{"num_hidden_layers": 13, "num_attention_heads": 4, "num_key_value_heads": 4, "norm_place": "pre", "rope_theta": 10000.0, "attn_scale": 0.177, "bias": "none", "tie_word_embeddings": false, "init": "normal", "learning_rate": 0.00674, "lr_mult_qkv": 0.7, "decay_fraction": 1.0, "max_seq_len": 1024, "dataset": "wikipedia_en"}
Each number is 200 + 30 x the weight over its row's rms, rounded and kept within 0 to 999. Layers, rows and columns count from 0. The size before them is the row's rms in percent of the matrix's.

# layer 7 attention key, 128x64, rms 0.0744, rows 112-127, columns 0-63
098,155,220,205,210,186,130,223,190,181,251,230,196,205,203,221,187,185,199,238,189,164,189,214,140,220,235,196,179,211,227,159,188,188,185,190,141,219,166,238,233,174,203,192,189,241,250,149,229,223,218,277,195,242,183,192,242,202,240,179,202,196,165,237,233
071,212,183,231,196,187,163,253,237,211,240,217,226,175,200,194,200,234,203,165,192,198,248,148,149,183,229,238,170,224,180,221,224,245,232,163,200,205,235,178,160,224,210,219,213,245,186,175,178,219,202,213,238,269,253,161,224,144,179,194,200,167,217,253,196
084,210,246,197,207,256,199,175,154,157,212,219,184,197,141,204,180,180,191,223,183,196,179,224,180,233,213,151,195,249,164,223,210,175,198,233,170,182,205,178,185,255,155,250,245,153,215,226,254,213,189,154,203,225,256,214,216,187,166,174,166,180,177,226,156
087,256,241,214,202,166,185,173,221,185,246,233,189,205,224,205,231,189,181,224,214,238,226,170,249,183,202,208,232,185,147,138,191,254,187,203,223,266,186,164,171,208,122,143,193,168,224,225,163,182,181,212,242,246,207,178,217,181,187,203,189,212,198,195,195
097,212,241,168,186,159,246,230,167,227,167,226,159,140,229,192,178,205,225,242,201,199,205,268,230,172,196,216,179,173,179,212,195,172,186,153,190,195,223,149,179,185,243,164,213,211,229,242,229,223,234,140,219,219,211,238,178,175,260,208,209,179,175,167,208
085,255,227,214,217,228,184,221,196,196,211,232,229,203,205,203,240,231,209,174,124,180,193,205,202,146,202,173,174,186,244,176,180,198,191,230,219,216,281,191,167,234,273,193,232,191,240,192,221,199,222,216,199,186,190,253,210,160,191,218,208,190,158,261,245
080,247,182,205,224,186,232,201,225,219,192,206,227,246,178,278,240,184,262,260,189,205,212,205,169,197,183,140,216,215,181,171,236,158,228,197,233,168,185,168,185,209,174,209,199,182,253,234,222,175,183,204,192,116,206,165,192,219,151,208,208,193,189,191,233
085,170,211,185,176,199,191,130,176,242,218,116,223,190,224,159,152,202,215,187,168,190,214,172,227,193,170,200,178,191,140,190,209,227,161,184,230,151,234,191,176,218,254,191,222,243,213,232,213,210,145,233,227,215,180,251,188,220,241,189,178,170,205,197,225
078,225,139,221,197,242,218,240,240,209,222,231,185,205,188,229,188,244,167,232,206,172,225,205,226,254,169,201,232,189,270,219,197,223,164,178,171,200,202,205,171,216,168,212,200,188,155,194,240,142,178,206,229,255,185,178,195,179,149,209,167,165,137,186,228
091,222,202,213,223,158,185,142,266,176,252,207,126,209,178,228,191,203,229,188,200,179,196,240,156,234,201,202,172,190,192,220,174,247,196,227,189,199,214,194,153,179,209,232,247,208,158,150,178,189,120,213,191,214,185,192,134,173,190,211,197,181,222,188,178
084,214,294,256,197,226,160,225,188,200,190,191,223,218,222,210,167,216,236,258,235,198,214,202,187,179,231,214,165,212,221,198,183,215,203,202,215,202,272,195,233,213,186,216,209,188,217,177,180,170,246,135,187,171,214,220,184,168,168,205,288,206,177,169,218
086,218,196,220,196,187,208,206,201,139,211,224,171,210,271,251,190,210,153,171,178,207,234,224,222,210,230,233,247,251,208,246,217,146,208,221,166,212,194,239,205,176,186,207,167,223,190,196,234,223,247,214,218,139,212,214,189,186,227,168,130,221,172,154,177
086,199,174,169,205,209,255,139,220,222,235,175,156,209,207,239,148,240,198,229,190,243,221,215,208,169,211,210,169,186,223,248,235,199,153,178,189,208,172,193,170,205,178,233,182,245,139,238,181,209,151,136,161,169,202,219,188,183,162,195,203,176,223,163,227
094,205,143,213,182,196,218,206,201,221,196,214,175,221,184,227,215,144,219,212,213,194,208,212,195,170,145,145,213,222,252,179,192,286,249,151,142,235,181,211,213,244,199,160,178,165,195,221,202,261,217,254,200,210,159,198,211,192,156,208,216,208,176,228,200
079,154,202,168,203,171,222,167,181,207,207,223,187,213,158,165,193,224,229,179,157,189,217,213,220,186,170,202,202,178,234,157,181,169,179,159,266,185,222,161,146,222,146,258,227,189,189,211,192,140,204,258,216,212,174,213,153,172,203,156,215,234,236,171,169
092,206,246,229,190,174,174,137,172,233,240,216,224,209,180,160,181,225,173,193,186,177,161,136,259,242,145,186,227,198,231,186,170,234,241,218,227,149,212,216,201,247,222,197,147,172,203,212,241,183,221,176,215,208,238,208,217,184,162,159,194,200,224,232,208
# layer 7 attention query, 128x64, rms 0.074, rows 113-127, columns 0-63
073,212,217,218,163,195,153,200,210,227,212,210,199,203,249,206,205,247,156,134,176,231,207,172,204,197,271,222,180,233,175,160,221,205,216,212,177,188,179,192,171,240,224,193,254,224,212,185,197,183,181,268,196,244,226,150,233,114,190,203,229,189,219,207,188
097,236,229,163,195,196,187,201,233,176,189,215,191,160,168,227,148,192,161,230,213,183,167,184,136,259,255,153,198,248,187,239,210,188,185,202,214,156,224,219,197,248,185,190,234,240,216,244,235,201,210,238,191,143,215,179,195,252,149,179,199,172,207,206,202
092,212,208,203,207,215,199,199,232,175,207,248,202,251,188,221,213,238,196,123,178,242,223,220,211,290,198,257,210,170,133,155,210,207,202,225,199,204,197,182,194,185,207,126,170,183,227,231,179,228,195,251,231,209,242,169,181,181,190,214,177,206,214,174,210
101,202,181,241,215,202,233,211,164,234,205,211,160,197,210,212,198,186,215,239,235,197,151,256,191,237,161,195,214,229,173,175,249,171,248,139,170,215,251,146,162,188,208,183,202,227,185,209,198,232,250,106,192,212,239,191,207,193,209,163,221,182,190,202,208
096,213,206,178,266,194,221,231,234,179,198,190,203,221,227,312,222,226,172,167,169,195,178,182,162,211,179,200,140,146,210,211,206,198,236,189,208,254,237,187,170,232,227,199,230,220,226,131,193,204,201,189,207,184,182,192,261,176,202,178,216,213,188,223,196
092,215,236,147,181,207,216,204,205,210,131,224,234,212,149,220,203,215,249,210,192,216,156,234,235,185,211,110,203,177,191,208,213,194,256,171,239,153,180,209,200,204,186,227,203,203,247,253,193,159,183,205,247,137,208,194,199,195,219,215,223,221,153,206,197
081,172,188,149,193,186,234,146,174,250,202,186,192,200,283,200,181,190,255,178,239,178,162,171,186,259,183,224,177,162,135,207,166,181,225,213,231,200,221,190,204,206,237,199,190,232,181,215,191,177,179,164,249,189,190,274,205,223,191,196,209,195,181,198,245
083,224,199,255,185,274,204,204,277,195,180,238,193,199,218,234,221,248,193,192,196,208,201,201,215,211,182,234,154,140,223,241,184,176,175,172,186,175,176,224,203,157,126,181,212,221,171,222,216,182,213,204,208,203,209,187,185,108,185,191,170,167,211,191,212
091,240,212,178,206,175,196,164,256,179,271,230,180,211,182,265,230,223,247,235,219,185,212,189,169,175,218,227,199,189,224,193,152,214,175,268,198,177,212,173,187,202,223,233,266,195,160,207,190,208,167,186,206,231,218,213,146,183,203,178,171,186,259,224,172
091,250,263,244,209,196,173,216,208,234,182,186,186,191,215,155,176,189,192,250,181,187,174,168,166,169,149,174,148,200,193,140,240,210,187,184,210,183,257,169,190,269,173,223,187,212,231,162,158,209,167,221,198,203,199,210,190,192,205,167,246,170,150,180,180
094,195,193,232,197,222,198,235,190,147,204,213,153,240,227,255,166,172,193,204,189,234,229,231,242,197,195,268,195,187,272,217,232,179,188,199,131,183,211,206,171,158,163,210,164,167,194,226,240,209,250,244,196,208,256,162,188,192,206,171,182,217,202,200,181
092,199,164,181,193,220,174,134,213,224,258,179,210,231,182,210,140,240,232,198,226,238,186,207,162,141,164,197,151,214,238,222,203,161,169,173,189,180,205,201,206,204,202,222,233,182,120,238,208,222,173,163,238,213,202,227,206,178,161,228,198,161,171,173,215
098,178,172,217,167,190,220,180,214,200,189,227,219,193,192,206,239,198,186,171,190,180,191,236,209,171,176,145,218,191,198,217,156,287,212,154,181,176,174,208,163,238,206,202,150,230,214,195,187,260,203,294,229,185,128,208,197,196,179,247,189,188,210,231,194
083,176,214,184,163,130,204,170,217,180,218,239,243,242,209,199,170,226,223,195,135,224,217,235,171,249,197,158,264,150,193,215,184,166,192,191,235,222,232,179,177,197,176,250,198,259,177,210,173,180,206,195,220,152,194,190,180,148,178,190,157,197,213,184,181
090,206,228,189,158,244,166,159,245,229,179,216,213,212,264,182,215,195,201,188,205,225,230,173,221,254,179,130,202,208,192,179,190,201,219,189,246,154,237,221,275,196,217,199,137,200,166,197,188,177,204,218,175,225,206,184,227,220,161,215,160,244,218,214,251
# layer 7 attention value, 128x64, rms 0.0703, rows 96-105, columns 0-63
085,242,191,219,243,200,257,169,223,159,183,217,181,198,210,174,160,234,190,207,163,184,232,305,205,202,216,279,202,217,186,216,184,191,181,198,184,203,202,198,181,238,166,166,230,220,191,213,215,247,252,182,198,236,192,258,167,196,197,187,195,236,156,179,195
094,203,227,214,167,194,212,217,260,177,153,215,228,180,159,165,215,212,152,171,200,255,179,198,207,158,208,241,171,192,188,175,204,239,248,170,173,210,195,191,189,168,180,234,167,251,230,225,151,191,149,186,184,138,190,204,146,183,150,182,218,192,233,171,172
088,197,213,203,237,179,192,175,174,202,219,195,147,240,191,155,151,210,243,236,193,219,212,189,210,221,221,215,234,189,171,131,221,239,169,216,200,249,221,169,209,176,255,246,217,160,212,168,184,209,227,233,208,148,174,164,259,273,218,210,199,175,189,200,219
085,144,156,220,218,251,187,105,209,219,203,167,261,195,204,209,210,179,192,214,217,165,154,235,220,185,202,208,166,227,222,159,215,205,173,210,243,174,129,202,176,188,182,194,195,240,242,179,165,213,203,197,192,150,201,198,211,212,198,213,144,181,180,189,248
097,185,178,135,215,231,184,250,245,206,189,224,164,215,234,178,177,198,275,231,211,201,199,195,205,235,205,208,220,249,178,194,226,246,192,232,204,200,200,225,162,196,236,183,224,265,222,243,179,236,259,197,220,246,236,187,219,220,241,179,248,199,210,171,223
087,207,197,170,180,196,181,210,177,213,195,203,197,180,202,199,227,214,232,217,209,142,168,255,202,146,263,227,220,151,246,203,197,228,226,184,161,176,191,183,216,152,231,166,150,263,183,244,142,169,224,200,206,205,191,194,218,231,162,150,219,239,204,153,187
089,209,170,219,254,156,214,224,185,198,211,192,178,184,244,214,197,207,176,226,181,237,204,183,178,213,178,192,237,207,137,203,128,243,169,185,209,231,222,208,221,137,235,268,190,182,160,206,219,171,199,241,243,128,241,228,227,203,201,203,188,196,198,226,162
082,241,230,161,203,166,171,219,222,179,224,117,208,216,180,200,238,220,147,153,245,179,174,184,197,246,223,213,222,176,225,238,242,220,252,218,237,190,247,198,208,167,191,232,179,185,175,150,196,178,202,210,207,232,209,233,214,207,198,204,175,189,174,276,222
084,194,164,193,287,174,167,224,238,177,194,161,196,197,233,186,192,239,214,210,181,229,216,252,213,254,172,201,163,210,198,179,217,179,194,213,206,196,265,194,207,192,240,158,172,195,199,238,142,174,188,210,179,180,218,232,226,198,157,119,224,165,162,202,195
095,129,176,197,163,213,195,185,185,244,213,201,211,214,170,163,171,214,228,244,127,190,220,169,241,188,210,182,185,221,210,192,207,185,256,195,222,273,174,204,148,197,161,221,220,163,195,132,159,192,179,168,177,157,198,164,188,232,186,179,223,227,202,206,170
# layer 7 attention output (transposed), 128x64, rms 0.092, rows 96-105, columns 0-63
095,175,186,177,172,227,142,195,160,200,172,191,213,180,160,187,258,189,212,152,227,237,165,140,164,236,173,174,218,195,206,203,200,191,237,237,201,183,218,166,274,196,206,268,199,190,211,170,180,177,162,205,183,157,206,143,232,198,218,230,158,213,228,228,198
097,181,165,180,226,274,201,212,171,261,216,207,222,210,228,191,174,201,237,233,181,150,220,189,157,213,225,169,233,251,217,209,228,184,139,196,216,175,212,186,243,207,207,171,185,163,121,214,238,186,181,211,196,234,181,215,249,212,230,156,193,189,172,230,230
102,216,130,214,207,196,212,225,229,160,211,205,204,164,209,233,209,189,178,150,251,178,190,189,181,228,149,230,185,182,222,223,228,139,248,144,192,154,183,212,189,178,162,217,195,208,211,249,161,185,204,163,210,268,192,209,161,139,188,186,218,205,201,183,157
100,230,226,226,191,176,197,244,154,160,219,201,166,206,227,193,196,241,167,144,227,218,189,126,204,232,178,229,242,210,199,192,196,199,212,197,192,175,267,199,230,228,247,206,223,152,210,216,236,187,222,218,207,257,244,185,174,150,228,218,214,173,240,168,244
099,237,221,262,179,225,193,217,163,196,209,181,223,192,164,219,232,198,167,230,215,206,219,207,158,186,159,234,179,160,242,195,182,183,229,183,218,150,148,195,252,243,204,194,152,139,245,167,207,182,226,246,232,158,202,240,169,202,208,177,186,227,244,230,189
089,236,217,231,186,223,220,158,189,189,162,176,226,248,159,214,178,206,202,132,211,224,209,234,159,229,179,164,211,219,160,176,177,200,190,213,227,164,224,215,222,229,214,167,232,85,186,176,194,211,224,218,234,204,189,240,223,178,169,216,183,221,203,224,251
088,192,145,125,188,216,203,185,220,177,193,203,209,234,171,169,161,173,227,181,241,185,206,198,191,220,248,189,203,197,258,222,241,216,223,240,217,178,242,228,183,218,190,182,190,254,211,176,196,222,205,155,187,251,201,147,250,178,130,182,223,236,192,160,216
110,170,162,223,191,223,208,203,178,192,199,292,200,242,181,194,170,220,246,205,148,209,189,191,226,164,166,219,188,170,183,206,162,173,148,134,174,207,172,239,206,221,199,209,228,196,219,257,227,215,228,185,240,192,190,233,154,239,170,219,251,155,197,194,206
098,193,218,219,160,216,201,187,115,245,177,219,183,184,166,172,217,183,240,214,230,195,201,191,165,190,225,234,254,229,239,248,163,209,180,155,199,190,147,218,211,245,189,237,222,193,200,176,250,203,229,246,222,204,144,222,202,186,240,225,206,239,167,182,167
091,253,224,160,201,189,251,175,206,171,187,189,165,184,221,180,214,200,164,201,276,224,176,215,195,186,192,209,268,168,173,182,205,179,215,184,172,164,257,124,198,172,221,163,182,260,194,253,194,198,202,228,230,207,185,219,198,212,201,160,158,206,180,169,239